Part of a small language model's weights: 29.2M parameters, LayerNorm before each block.
Each number is 500 + 50 x the weight over its row's rms, rounded and kept within 0 to 999. Layers, rows and columns count from 0. Numbers have three digits each. The size before them is the row's rms in percent of the matrix's.

# layer 8 MLP up, 1536x384, rms 0.22, rows 1256-1362, columns 192-255
101:466409504426481450536510480564467511535481586423460494475526504521427525457536469489566514475502527483468436557554524509481593437542516470572504503563532439458497504571460516469524545526456404
107:431505451491606494554487514557527518560497488562450475510541536443418445468501468529499498597534522529531479480563525569431576460508437471528516541504425482516434502558432520476499505418417575
116:505530531481521524552422510431442562443470553588579583452540451501453489511580481520570463536443501451450513445563492504436414555532538469498480483404402569541479498506608488424493507508480485
100:513509561434461500489560553517481601492628519461562425558569480528418459438454507551455465552444435511487459531450471375521451519490512496560545438489491515492466588478575539512528507583492497
093:563554447534584398534540549526470453498428490528467510410516541536466556390472516454559527550486567434506489531517467444464502535486574503476563571446504467477490461473465475522504527492467469
097:492452534480468531511574475578559526365479451532543520518467465544454457437391436425486519462375501550524494572528508520451441465559463538536532469533500543496419402494529523466412468523511484
102:473530489503508562366535470427567428452407482521512524505535600560478456557524437465471423509578395599469426513488598512496486494540456490509559509499529480501591601451469383594507577551462501
117:528494601467481514514526440432447485521625418524483574562484588518588532538405497540467488552452458481446502451538511504520524546494504531443604603379500452547542463524454472433609525527474608
101:495442514472495493519573572519463498478543459550497582378461483491467464524501518469567464483417443584387454534489455437466539510568441423508475537498473591577456534428537467500432498583505458
104:503480502527450545499485616569416598517536520478538491394534438496486552536518439459590496431440443480421525468467571509504474416454530568441470479558518556492491529476557506537394447537538542
100:489554525518534541489469482462417505458472495468546548480460444505562544476479444499513430510544573444525495472431526503525488599550454509463496537505469534454418544508461486529445469582529478
106:509551493506545421378434635473509540519590431614498461517484546444600421501455443534441565441565482401476503456555491535509471605493432547407492453551463443541524514486456444491499418425503460
103:396459524501479471435582552585481524429479529518549526486446447562502513533384487520522474431510434488501539447546480563496459510529422561435486392378462513441522452462543471468442503471515500
097:453463504541515511526530517477548473538566461549518474568466545578546513515576509473507547435645534511483505518476477525473512498518586469458589404466537521417558527496463441537471538542434480
096:566451532542514450491530518490502500484476526473371533496552575509569476579548535487441504496395492508479496504459382593650476570492432541521412531452501536424501460579517486500449518562464471
098:517552473580474450548505425572418486499531546507434508575494435549415551493500460447429500484520558638521563472531483529506601523451563450429570462493490453517590417535499569552553464576498560
095:521575480505556447492518483559498458525454415549486465502507497493484355560447589548540491426447526430543498428426511431546495537434513549493478608444512580538489580580516544491454509480434515
100:531434477561506454507460476547412576523479418543525473477489451602377448531418505499477604499470438562520478509568524452497535476633532494435464554517569514601428513524398448525499507485534550
099:467534386441504435509457486522487485569490600514516498552443481477506469503531549405488486584561464451601399515534456472435472533534371532518484540468563557520556446513472500507416488492491529
100:561512532489436524459528448491458587522505556376615452423442455523523507411465502491521485462446567548562435463404507440462442507568466573502527478556584463577497555485486543493548559454481499
099:497527410552486384540478431450600443518478510512546464410586443512429503471441431387492502527494570400486560486499335502475477526526516574472499564589505550468519440413467482398490464467517478
094:502555484444536552412447461498540576487495407500487534560437465589464475434495418454540492554445546510485523364446480443517424486491535562495400455522520508535556452480501502456467476617474434
095:477579488496373552474492551566490494594453455515454566527495477430376487452519526524472576514436509521585443492539494523455475486508437565483514436443466548414486519529417526492527423444461491
104:435506539455482475517423538477466512411450506533504480477550447533524574528549448533532453513485560509506535554495405520501494525508467501484515455501509490433500547513536383452514475549535498
117:474442544593384487486592548518491546530449540455527529477551511560528507631511476497539453496462450488392466511523454532506534519546406537464522425532517523543467565513435485498419443476489449
096:507453496469530441566521495483510557532482478482474461454469510423600544554509543457545536571451556525480552535587532572447544595521448347509441540493526482507534498537444453489541473428438544
099:505462470522449521448467489503552534451426554404497527462514557485519493526562472527463438527476448500491455478514467492517550453504605396512516468463583492448542435398592433572520631482527516
091:411367500556522531479474508501456510508524387462548482462489486518450491496452457392475586462518530490514460480351576523438566485459439447530571427576489546454463428578442497578477536504541556
095:454485519434521462406513421402378480411583481496496554524496531439497494522464463481462583504527491445477464541511587494509490463425527415547548492471537453404496511539505501394604491437517508
104:466414455454607535439492539418468515451526521506442504407503511549515454510519479470518406540519488481461461500492503529497462455465410544510555450504535468576489440395546500425448488443555466
098:563500496474591530494533400435570494454533542521541453469501521536527525547514528447533535457464512512499539466555521445547542495509456642445540537518517450454508415500540446429422505510458543
090:433490476506496464467532441574456474545487422508556460543442525447524569585503594515478515509484540468503519454575555591427584399496474431435512572484481486554531499495538443437584500572497484
104:504457450572530501428520414504508543428587444485456407526452522542591580456538607531526546486426567434441406434383471392456467410454530494518534538556512627493530545499501508528518498425529440
104:492483404467500455425406431499498533522462482413454488476512505453591450518485541523474537434485525538489526482556416421538437465588498484463490470447461456519482470572453496470599534496510509
105:593456502439485564383537463533543382463478492476526594526584466547542395433536553451496549589495387499529411474612528438580486538487447444527590476513561508523516564456485492532522520519506487
100:549513501509497515547514470541458536433537550513513571504485422562525453527540495539481459438437451561463503529591550476395499503508508550518573495488529471449423473537489434585471422472474602
108:510569458475485515453476543374460534529538404558561495397438516572537490565430533429555487536567564364434514466532459567480528406454479475528478530557481522485528416374484472379420531435495403
098:462488451510477525483480472441479509526573460522390567566479534516515409521422443470533542527572478510536547456509478405492432512432498495536384526465498500472492524479527488571453472497572580
093:435503491480415513405546513458471469501444504442541450540506491477544509500553539468479468511443476623521503524538509374495517448542527538415490479554400537460473469512462510494486379470514573
102:510475553479426496543497451539486585442539470500519561506489560488480510570560485499485455532554451512379559507448538496602523600634511566544626550468420520516467512425540461505475510563512546
093:474490427471509521475552595463465588521483446515488588534438544513526476529534549369558563507603537541498425424530550549546497526536448453487491475501510451503526504458505532491550468476429549
114:411456469459580509524502469428460440486513497455450494492409444605495401480391458506461480482473581524591532494525426527417572470485530515521464509535427556515517528468491530431487504574563501
100:478455482500515546547516502414570481595469532505521520509397487552575455572369579466534484432562403480561465520464487526484437573531514524493508445559431547463479437458466516459481543478528453
100:509538580491599517420482459491513504498550518622574462537494346495496575466539527538467471489551469401474442540571425510475455518568495531539543386539502509565495605470418433436472512520408509
099:476498549544504514533518468516597478580447449519578497582437451505524522502465597431468579513545496606557505536479455455511578583439465519496475551427496472410483470568533483427551665577489448
100:491547549545492487502459418456496474426493508590419485638533401509449518506526466521556467487451411529424528489469477489429453506478462533493498482517527515444487631476527516508428502508410574
103:577471560526515531579436453477462552471457485556535506388401563488503441486487494577523466424508475510469480515483406442489486498451523511487480466460529457446425441396518408559526489557596503
091:538526578483460495484515482416503543437589383518505560466441514464551515431398495489495513398582457505517557504499590533566535527495426572509493549564453477494469526492405522443543595592502465
095:475487512556463437517484482435526502470513473533470566446514494464524600529499445377585605547456469488419468514535527465468439502623570476421481461488436495467492548473632531564517524433494545
095:460536466441467440547497508467496478506584417540536477478563522498448551409502497467544535488470495477546475404462491472519584494460517412509507416568458536431559473528530519522513438583487534
095:461522407445526457491530560523562484572501495495391510443555551364488357493506481515566489472551491568432488477487443450482402533508504450459404500503407472542520548506424498510556469485541448
099:526496492443499562524491458448503439428496452485444502446470552551509612485464459509532507476464524438589517402390471474449476495552526530599370530460502500476366554549531566569514462524484514
097:463457466543509506489363556417487525519496454480553480514540504544446540560522405463527503439534492442497548431506557459533448603545449608444575486539429560528503513554425474563580405563523493
100:425495456473482549504558463593593493522454405505499535448464447523470523540482508435553522399508536545567486550446461476511504474493506542462541570596586530474543553551527480476629471527478486
099:490540542464385495493541427602481551497462433594512484577502544498489502539477521504475565470449524541524509513480546536582505491549512459433442568412543532590487434498521608497547448450494532
094:492568439540526608402452496460502499492448478485585440518473388541506485425542453499439491530414446565480481463448540486440416503574423390519504456513528490344411455538558546444509526482515515
099:488493553419556413538437406497464458569448525391440515519452512419546492552528527482500543510508563436568488488495510540581506592534529416485515529420415552553441531546442504521530511550539551
097:534568473475554521383403522518537542484467443535530594463548514484496514498513532508568457468547486569505451502542429500474594535472496559416385429448459499514454462499546522539452406405504532
099:437479481470517476519568460499491514460477491503473566493583597431507541510586468550492526612511508601519553517513452536541502462455444535469548447534510476426593493541495519542558488490556478
098:505524477466499568525513353531565539467487441392520470421436429532581552513492528553496500518395457520486497564519447472479408452525595520461655539506469483431532419615439523511467445498404506
101:507517410476505578490496441518567442549465490549452555498627540498516552437472409571550482514525489487547418476501479525490550520442501522429414460563515545492528427525533438550565500476427542
098:441423465416513480429484494453410541499507481408534368561500524478589528515451607436481462576399551519544407435563508491565422410500585481443453456553464409461464512532530524451555599469494560
093:477526487398568414513531428534413500447545507461514583566417480509494561555538415450456502502530453519449593527475549469417634465544540573441442365526504540374587439555500461572577406444544446
101:581379621463446525422410498542469566539498587526486419627586584529511598419457560586526466514569537447505591525455595473487555567535482386563391525549374475509476485504473500606517469485452390
130:562485483425415546552522477522458457525494517482430507525502467469461494494579559476545430475551506493519480472547498470411452479570571528477486505428445449565444580510514581489459522441523421
100:416520432454558345400496584475467432525491477519476478459447487461517496570533426609520510541502541479539620442527511439512552474467459478604469498440478545491483452445536472458508432512543561
091:500593569477587484505501498407497519537550568512532488526457465537461514487527523474532484500527547574466510487479482449605552573466488506476521590492450602492499573457458491437487462481517401
099:440500528549435476566443477506538537398538493562517512469410481493449516426516429490529553578460570553497588500538487612466497492503548585406573488530489436470474515419455419539574473491499529
097:471404447447406475436543523519534492533527491559494528520473497460547529558559518503483531465466400553534470553488465395527511593487562501525568526589506592450529599465489428518509399541512574
095:535562437488485433389417466485488479460546429552478543525533477471537518624516481492534457537506547452437513439450495498544552522504527433425464456530562448530542464496483477452469485567494569
103:449457609466548533525439570498567498418468496357504509515554523442446523440397402524515458407534524450454472578444569542647512503522407562566490480554512424501427499544564433484501549466498440
105:509556574468579526468430466473495525538405425576542558453444512593479472561512501447527563448610528378571513507537574486488424438506488498415513487473584502494588485456423510564459537477590468
098:548522492505396524500532543496443452456551520469567490468426487510462511575466471585508511498511456518503500493504492613560502548438523477513506400555417633527446421513463454564566435500522522
102:453500522499427505519520497486470525518407422502468444507485395573528530461499522510574547459476474527422466521460462570412574510486496499517548494440421497546573488440469516503539483516405503
108:500414548506468586406467495434475524405461536469521550520525484427504443559509453561528565507491484515427460499506520497451518434557543456456500541515460506448551520524430456470518441472459566
092:443473450436686483491433565540461555567565582522475514511444538450585597586513495474462461447644597438565564504520526446361466577503506502508558480565553505459552485558529596530530436500466535
093:556515467560595535545497389503460530450519472524412450491490556466527493402470488560537517564551473577512479486558400484417519478438641516468576506518522454467474470492424495493444491497446478
101:523475557517498527398504420443554504485538414578393503436498496567491550435533467403539465493418534430512532425407516501510468480553439503436466556529457532534549553465568460617424603473451460
088:571450561518504460456408443435493485423456459410522483523487483471413567533449574578465446505437505473585483629510484470493480492606587527518544476490502481410516479522535534461474457436498498
112:508467445472473512538505538459469474519479506372534518518504494578523555609496489478506581493411505545572539395557452586534375532567461571469512423486486511512531437444525469489599489528457493
099:415473487606570537392430481489484478531524449418478560438470424529494575448535484450559513506456489508485575550584422571498511524467526471471496471463563482519491516513488478562478526513524506
102:468420496490561554519587504424445517488528421458464440489531529541514522535530501476558509524426469569502533518517541462487463478435427396484470561495500507468481518550577522492484516474513589
091:429561506544447427530458547481471469449485482470480548522468463486462534503513486493557411580490539566493491454579492475474380424586535440532570467545490551533444496527482643495498389586543433
096:486565587521441575534568475421480548481510467468463466419502504580482583474546545498573492520517568532539469528513568488491402546482562525462494419426425457452599562474467567427495539471447486
098:558535456417425439489608461557471559535550392611531470517487558436448497545587441478525447546467516557473515583448542498432473431439527458458513501503537518479574482505531473406460486453456463
099:504497408517491473480480437557502565459504533546424500500590534516584456439506526482497467494437499480472455574502469458574574505503460514478462532458500494452529534490458524500453459585566476
102:511443490513524388494562436502435410477411432468512503513527573485489536433491546506470547577484438506490535497424510432512532480450494449472549509532487575563522529547433421482486535585473493
099:424572446552474427494426514566544482533563577500511525494488481530483521516441539647477472536494559468525560485477503501450526425557554455517433517477477458484466465463498511559565534511443500
102:518455457477409575476524483508584452514428458500493439476517534413474493556430366468517503499469521455518466570495544426533540594525490535536493413552501454545537564432456486528544495478496550
102:466498441439464485428527528526490590508575500411525511513503544559477607502509533494590450407514527594547462466601509508504470545513443572579446559479511472473475461486517447434580402541516542
098:481466377398495541340556521530509605482519532523575406511436407475496450500439444539619575517487498454512497463464498468542443567506507435481465440461574579422576443531503418502598587469567479
114:391532514435442505562575480517469519535534465422495517522467502516652468475415400491535513588468534513503376520516533491426505467497563539463483481426450579492476478426391514440394467468590530
104:596430459525510595405482461503419509570503535520409595479582508430578418549564518470490512529500432496393478469508456493473578465593522526587499533541599564584525539476541516562499527552400506
096:462518473515457467538497474502522527497548527493530573485448544466480438526454452416442483456543475482541562531498512547428469521471478493474591473443512527435454504497470570549472514509504484
101:506535491480423537526524457504514511485432529445542500535421508551460497480539413479439541506488467527540450421567511433508491421477571417543452593488447455525494518610531446444515443538546509
094:387462550518497480416456502532434528562596471434466502489472446479533447532393424473476487599482611512494386564496471464444489452556529472464450427509521388516469469500513535557463554537509487
097:490570442497501475538482486502557545514490519490514459553502473502461555490446420478531494547482469486476539468521556467531438511530440490443465463493461412492519498486494474478538488474494465
106:558445501542465511527523502493494497457426546433508491546487435479535462488446487528499413460341538507605557495604504522469494491523434486417424492502448530510477505488500542504468464458512528
099:382528430428503611405478558462473544533521457518447428543606427459520570577509378458478387578470462448515544534480526443544494452501448452497447456576399578521443479491489562442434497504572456
098:490524494473560465503516453599507457591506598517510525469498425523525474565490526485600516531426580547521566492459539555485421493510612574496541475548491500449573489511464491499465530484581549
106:563462521540457569450407492506510389502449470500539565434485442466513549472470471509550525473470542396435472503435483542452556505485433503516492435486508524504526519522431505599468438525493418
101:503524475512589453556487404489531627464454445494434496530501548495505490567430486515466492500481442548494436561549470388375446467494471510468539607459512546520450474469491439453603529571499498
103:534501478576539471583494426457503489535506577478446542470497536453515512490381468500527467484500526408524509496593448401548478454506445534443559534504441408643557612594530465507456496510558511
104:596575548475463555525494545565599417377475457443415453575479494477564419615494430531562490434443489508484382489485550489521547476438516402484469489530541527429470440493594460420561455486543543
101:514525455479535504575594548524497469469507507429441494556430494514553496554513472390459499475563411523487416397389494536469554542500494553520568484467466555515348479491511524518469440546529449
097:532519561490404567475459506497492588442458481517541531489543432459424466495549511560486406509489506444501610462474424480461451493471452506471521368596409438474520497453384660527557489458573477
094:453422392472516478492492477552421536576498482483502525409502492516430576511491498446620557487566446446453409427511451589430449566485559432524472426459547432500475582461530395567560580507481503
# layer 8 MLP down (transposed), 1536x384, rms 0.118, rows 1256-1362, columns 192-255
101:474470491430574479535511530628502408552478470564425512506577557454491519455427526542591443537481518461515523406489463408523492511539525552447479488577583545475515492519547580522471491539472427
107:448490536501511407469419522525595513533471537534500480486535481417560530494494407474556506575458525513545428480477548612555521418554489485433527476431464480524502483530547580510536514384491493
123:470573469550511527573481516419446469500531501489539520520526476536559522471607479380575479458509525512542578444540492504511530565466532486478565390432477494540549520486507548468398464505517488
098:590507472447528500522459437387468491519511477645590484432527460440603473493580419456531501494522525534520487523525445580509537440615513462442489535523610518547492514525581411511487517536437478
095:478394514486499535555510472471503503527614381552522442547478429429564517588541577530433379520611557493545470483588498562494576535592560548495487407534533470492590478459509584515475554417509492
096:465460532533464500459505478429459508533484516568467478572500508423540477516531504515540505525550464550443489473510493522500507476478416549519525386447506529595556462533558498338551453493595468
102:502612434572442506463504475477433478494434561557534457529522437493400443489461545563399524527507430492563487496461434447463503365517488408480588466507544562547464585515535488463422487416583435
124:529532606460394499517465533566452518514615535453418549485531550577483596487533538479536442458527508447431491449501456561548535476522475569570551453563477420521623411577508509548461490410495609
106:511575423431484589509376458471536443522491475426504491526533541597420597517482481574450446431585548535532466576406459502450637529564562617515505476533490494548524503607486482516481410497517418
103:498466454426453564493493539511550489510497496453495429396492517516416587450604528507504514499534547498509435500542464574534503538549577487487534516579462478481512465526519485492487524422515460
098:546474548509523428429557499453507549443529488534451400614587584449453449491527502466482417503519440516547442536557454435523507433542441493409499514500546511472581517447482494458458477609484503
110:519439548441514477473504498493498508533593497464438604642509453540606504489395446456552497503520521508492542472506504491426475500473536547455444507513448548495472522510510401454484463518487475
099:451430529469515394461404471500510492536542589580466547526604494504572435457489471527513483430440531548556548418590474493591478571393565478531500571397479468453587482559450545466462538553558513
098:580576549455502469444520404427457518469464446459596452547475542480424515421521457580559495493439503538445478557500544542495523460503489535493552524442526501511518545544493453515443512520494479
096:501524566509571535530436419567473431502499494527483471470579533433523533415489549644441468401576473555508529474446499472500510530421431430420514536513450514460520506485448494519415640547450506
101:460584442558477477482448496524464492440530479476550495533404441471505413485516534546411452534545486476510516470521540546532564361468543452503637559480451474531449514494371531531503513504504458
097:528579464412519439462359490497523524470491492477426522396501520504537553493531442490493435550485434595462456569546410494441471395559457544549536497493486503532429452407563478524541490518568458
091:515570455440555587487505556454445501459511549464543526387553572478496472491501529535554420451526498509506463467490445493478528406472465527529494543500572500529469455474609468442498541462472456
096:479539439550490532532475508496530545588565571552494448546478520414416408417557572512421434510539502544487477480398478539503535459478578558486483567509524452502528463518507572499372447521469454
097:485458486471478537552528497474493456557429495441540510576528666544468519516452557449453527565459526541586526533570508549399448498487463503501476460517470509514556466512455444485456483475434575
100:534505606439473463496484541538586524560564459567599461500454487497490483524460540392490490536522457447479515482533427536540577480584473522463463414509494498519487586445488508521629528497438460
091:501496495464489480460509444483515474564494565505521505549470485411538551482490507530500593633489565555469555470435389511525563499462556388466513542525524469446464481463415526577433655566491528
093:507538525452503516521435515514469489465624380544592491505604524474516511451432535521519540461537437543504504469540533421621406569464484490571428593481507624538561578540508583539489499454579469
100:502494488531567535465449464466498461438497500594515493525457409517514513576486508503471526417480548500461455558437564581442452483524462453509584539514570443546430498520484499471560509497477473
120:519599480538530583511532594466505463439590545524528561473462532520533485558467521392583613517542477432498433457471471577535460527459498515406442558485506477523422476558485435493522500434502503
094:469522576440518509475542544527481477514485465513608468471545479546477452507495549535478496573492539511491423421531470444513473598455517525481558425556491479455531516446491456521447410451577527
096:510581515449568571505465563528548519469521573498537484440472492569450490436436430512524487588559475480487466448454532479476477551496494472509409558558508560444524409646569469484458535505521418
095:583545406416468596496489484543532504503419479628445559529553484508597585543504449581465445511519454500388503523618429523466484523542465475530464524492456514451455566467595545476422390492480441
093:546418519561540529536531497513464486470476513533498626579583570482457596455412464511508504538551500534445565515513459482517451500536511500400535556483433507526495522427542527650549417455450427
106:499490480448510534577461508474528431475536579475496493421551547473446519536505520433537543439564470453510547500528492595527467357350474451514456457500509499495479435435553521499423447548540436
099:520552400408496550493448483437386459509530461466428495564437534530514525422475491581563574510543587597494482503538520528428489620448501442480536463462453489459539535507517477511541458467593564
088:531446612470499527610480476520526512431598471445554439412503515498491589541539455551479542418510511575501345505464410551451478518439565453449429499607548496428491548567550482547500560473504433
107:465523494458543459502538493534472506449499520473419484557508477473537583424477574481484513466469544519485416539468462569505544491441502508499545469548574634544527507502477539529540631545526477
102:543462538456451528523543394478607464425459530354496525570474479436545512490426486473468488528525511538488589535576509472479436540546488455519498478491447530453619507529564561532470555481470520
108:499497404573430517444565532466478469469488456504523481495422534441576491441480435475529527540443446580500461582571406416584430507591486489494552536495506476528497471522482489475513522470575469
106:469455564557526519575486448468441547658545542412521472490514526412557476559513505464532477414474504483515474565607476536497462491457473438433537522474588399504568423536527517435443573474453550
110:437508509478511491404480478501508594652509540435488465470568558464493517520495511508461510507487487494481523520539518526497547353423571490507515506466541444464494551540599487424449493518498458
097:537437474547443446494467498515455540538533551491445576555488528508521571557499532416361600533496495480502502532519488489546598551460550456486474492470520507459474537501530496520474476409510494
092:452440541563545573545440576527539466486521564529519570514486449533425447530443458455498532494465521429532406454498492614492428578507549526476593466458561406470489521573568515462467570505508365
098:378624476540503375433543501534449518552542433480429478557499433434539550498447433565539538496499482485517568587448571609502503480504483433529483525497464460467484465525509651488592439587479447
088:422565543483508429545414421404483428504547518461557535499497502506533429474426372473560512558489494485530585546550484500490608526473426495466490404477480545525459372434433497529551445495504447
109:497540473459563523488529488576485578467525480500469528484522531464537585520570482426545548501516484472439487438500515531486493444486477589550426432469518553469469560525449472505591517492506485
095:557529532475586464547555531488583582481491428558507501531565528505410580538578517488513515442455483490485544527454527416538426528455491503506476522450562480441477514549526524570531481554469495
094:485531486478486424491548541563513496541465562563566504460566434455465499457511585485514492471445546475530496425559514482456461429531533569520409443463535427526475566513564411496536584503470572
099:584530507473494482412482467537588581460555569530501584586463480536525496500483551519476530499515533483516492538479414436507480522555422537565562457527508451456505357439632505563442452473498430
099:591449475559476411429489494428544495601558431551516511528459463478430493494449525558548424557538523422483498416495517518478595543543443493493495488566478485574473523565469512505492546417552484
103:496529484528587436493516385434457424462519468413501570492472528595574442540436501547496551581467499516513555496535518562471413432440493529503449447465304511477536544525544527460522560491540449
087:460459530585520544516516394515544415540461524520442464510551543497465560453598548639504544578413517512511473438508544515430400434519467500529497473453575502497605436438504511530499475398580539
091:431571444523514506519530570429516496499573542522417541502449474473490502469404488583505472543556486535388561505497493424535491480409519518537478508489496486519482530493508521483604449567461473
098:433464451568525513593521552529475465564511473482538528526457489604455501455446499511526426622488452429503556504427428509541583468442456414502459485541498487424461477517443436442500454538504507
101:583502493546543511572483514545544459457450461453515497496448514501479592480544519455488459489536493487566430505486509462475535578483452486573480432514600521542493489508601536577505544537515432
097:589406525448509459453540506446431475554582461555609463524439548484541567435527442486530471540473532521398463434563463511504592490443604503497492580609544526540472536513439452501497507546504541
092:584532442480530507445436490574509434520474457473492522472580548380420493574558459438535546453539504548512461506524529541519612420486573486497531482526544546523555453463519596501440567489513537
099:583549510614539497510456491538440490441511507494448458536516590551532542460520463523435396540500503440537476445515557487459517464583545449614521420408502545499460519454479382501447474524461515
098:465500480474492427524489513488557561526488518489489506499498513515484446560520462590540543526514578527450550501505430489519470477463521476441531517554518472546456512558507474468496453545429493
088:551531489486585480539415408544498497586530408496511505448511506531550485552430506418516497517430567476557420550541533516449437573439477463543440479384512569538493488478523441613387410488431483
104:489512517414458484562468435508552571470498490481480494517543561589537576491575576478538478476578606404514427483546438510533540486566492576554364506562522406521461544458526506499539482526467539
097:573472531547593425528554483456489453530533513511495516567491514361363561488436489427460622484572502497446520511536486461451587465535413504525425366497521598494496429476464506386427482410522436
102:442560540513557535471538475496492529556499466521552516417494357547509469516393470482462561543508482512535582390479496420498484501547463425532529515522518591562503415534468574434506436441584532
100:527500452389490538501503475471566533461516494437509528445473564472494473467581587428479436472489494546483470410519503495486527490444530444508458438457501599415544516438654538471468557504465491
099:453514567555434481526517562484556511575558564482509530421547508549502441476532430507547560402466456400531503410425499476558478479470479538485531526524560513391526576568535542452446495483431501
099:458511477554507574615474467581620470568481560570506452512496478541380482470509475604494510493546413514426472513510493505678519468462480542431534557439440502547495514553482521420412508502436521
083:516522601583498516477461599477580617481514507575507428434454443438479467438510502510493537469470456573550571465438501518519392454511486525559696569473530456463470503470474522452474639554490464
100:473515535519495473614503482418495538506509485448531458609531452517492549413359614513455510493447431405470492615478504561478466488540581579548408577535422488505542541577613520450470597507496470
115:443490557521526506558496503458517456494431483540467495521534523505577469419451474429539493446504514579538518555465532542548545546464567629532550534512474515599472466488579548514504497481503547
106:505480551596467492495492478453604421508443482531477445456467426559413473553554440467435523526462496518411456451424560563628421536531485456570526455461463442531440471511553462530427553460555539
096:519441530546471512481429592576557426499382411542476514544478502556465467561524424563521495520525539446454461510421506567428470412561437590472524477503481467507470407583490487649506555537478509
097:539528419496590478492348501533518465534474510525555441534525473550489651435529519519516437528507518504500561400505557456512499461504569417522508503520526540525481467609445465486542676475568496
102:645486501451471497503576432451469599444498589446503492506516443574435440425583408502540490615418493572453435472513503519535523457466539490517506491500479469519564446452498525519421491555440566
100:463502541599538534421495518522404515510526466494595458545565442514515468521535545509543488522474509478491340578513407481518465466563447472503566436585540458542589524470436466642531512542421470
104:506573521608537531577495475409572468500532571409588531482509589495495453483472398499506481480592589574478496454566509581495494543501589490493504511458494633557473496552533522512524548479485573
109:541476487428564454477512448556533547547560526557439514526532483557372489504496520508487539568532504396507621470619549437500543454407519521405522479539475474530488516469550468548465596504573512
093:507441517544470543509469489536518525492434489534482504483476429457494453439498476527514517547445535516468499438475502446546526500415492549551509509513502510555483463463588506452463554526492431
102:560556502529427463525512506528559497496510492525461487499572519510522573552489514589574448448469555433509540472528596468422465440573498488522477504490490493554446492555638665506502464446514553
109:539548476489501454399437496448487565482441534497489504579511482517494535408406494490465516545543510548509500471494504576397532425467504456464504544485517490413625502488576481592625583602465471
092:527503501634386602516520536553539481493460500494649471478484522570428480426565470545481551561459471625499431523481472437631523448530506487522454497529493542482530468421465450522472509524595488
095:424435491551453474549440471522515584544495498493435432522518573541552511477600520402530525501434460490463593518450589457535478481583364547537511495464475449534460498550543467518423502470556590
099:445456511413443457565472443474480450496494531572457441474485529516584482478514530520501479487518537545415523501498523493519409456434481458531459480621490520474589450524486555462526477462470606
087:452459475390471515487537605553457452525523517431508573489484445471619510508452440472486506529558539486507532456533494543536415487468504450463441550493486585511460518575477498530523498468492441
113:461462484506499483468420484422502463506451464496489461399454522512443520507431402451537587426455501476565500434418529543504484560492440494528495479519550513457479424459623541479464473437469574
096:507506467523466486433512529509570484535523469466604443551496477486483500511521505506517503535499547511503533495561464543492397476460517515539518507490517598546449486575452469517457476525508524
103:523575550483529510454463515536464453478555413605509524549492549441521353397470468534473517533537487458509543542507473396490492512526486490528482522493483506580548495507551501558455526561420487
096:528545548505515414463463482545443483472575511484558491491453563444618497473463528463448525516485486402386519467564447464534506537387561358497459543464386430518517448500491539537423526465443549
092:508523488459533486487457515618564414582426487621533514504489382437509519538474507496525450584509520485504466453469485465489438482552472518502437457475507574478522448485491509586518406512610511
099:522481474441474467568542495483551522495510456505532450563502490550580473543484605535513572492438505599532526515528467543540483504437596488480446451556595538488583503527525529425503526487434524
100:542476459516601515496477481520569468467461516519527594417392516495501418529588453458423521617538432595576505589535468514533476519563456476461562506509567498495517464475493462535429559457535569
105:530499475551464529487487583522497602548513451575426584536503606533513473543512508525547468544450506470465548467575551477446480420536452519562475503474589476525535505466512466453445614451601543
107:464522495553460595443526566546539466496547457554450455417390417511454538523569585532563472457427486475457512539422545476402541486473461500473558442453504567505511507572529441524435465459454489
104:554580504522494487469471487537473466538548512518475482508543442518500451501447534502555514521456506457491558455512522455501496531402560504573504478466507555422469484539472518497402443421449550
102:437535540493594478503519520502404443479525464543476532558427523518475510545570442441484492559553499434522531553473446506564513511498520505424557438525576467475489463451471545549556549461482479
095:569490544476526422480532421547469507533478455482545601512512492462549480475479434496502416449473490564466529617430556503423536459582541507507445555531390585489496529530539496445486490627578507
126:459495439438529510482462466496451496539442484468530473435500481565492513485463429345475505513529493490530410488440499531528538460557516501457471405559470521496542504521457496488495467529435554
104:525595523509423523482591503430512539457461487450408466488477521518465518449412520578522459601497444587531493437540489450578446477447487495448447445523420486407448463585562513460540487515524644
098:448478536503536486484466546512563491519532503548572537497585490523447485398581462453519474570483487531519508455545549482540465495481554552486509459509395437560511467548493517512488500417574499
105:498395505494495535434480519390495491435550570557430442513499521533509481447517552435630447584500452497555441465458466519505540543549498467503539469560457527552474517461521557507558450562456575
091:569569499550497559556410497574525526440387497595513499460508550529566464525534492571496591376467661493512617561445526508487489561454486536532518522475515509538480490516613506487477471563454460
103:554455518483515481543498533453376534499461449447543591561561507419562550389443498469546482504479578524476562501537552454408441495535447536519569480487541615495475522478480438408592515515476524
105:493535460419468431483528425599425520556472500447527477469511479427528564514474595475488505588506524510626467515465510586463518493548545530522520477501577436456524557478530544477580462522564505
103:538546510444468514500476547497515520528537477440540423549396452491481626470562443394573525480594534549500484464415459492446477597550478543497468434553531492444493489506567413629503542512538518
097:539500472524500468458454413566505549483550468447497541541493485466499433512465464468453440512461447546448560612413464435464540466539481413664398413532513544572558552491514459501532380502457480
109:475536445593459526439416534442512433528555526429471475496586495508488565462462496465455496465463483559553496493623517524505576457511422516481524543465552443509459424584609503434466473566482522
096:490533443479509455396508538444545481529488578512483480493501462506617412541530464476538520504444521510569473508605402479502550397501487449445410525509473505473638540416546533443455566558543494
107:622434555533499467494549413449436509500528484536554546425404443533549495490496444490535517457481483594501581468508440453499561514447456542553529504582635539512493500462473471554537551471466524
094:438517451587427580563526551567503514366525395525466489517479587573447511498512542552419422534596502555440575453473478466588609524497546600443469445599495562540450516488493554507414394519466579
098:596553446550598547531532428503465464485508591433466463483453539509591461473437482529529494487533420478596491478503566510622485497502513466531495483481498529473466399448451488431529529436456474
099:541494588534516439461524431497444393501513537450473518569486537467562522613436434493515473513396447519534453514421536529450506479532501510412582490482618600512491547511503552491384451513517507
097:456450471472489523537453477458526501453548533438509496616521483503604490427539485493439411488511524536443496588503482403437571414468464527579500506562522557516470513487489415407570523506521505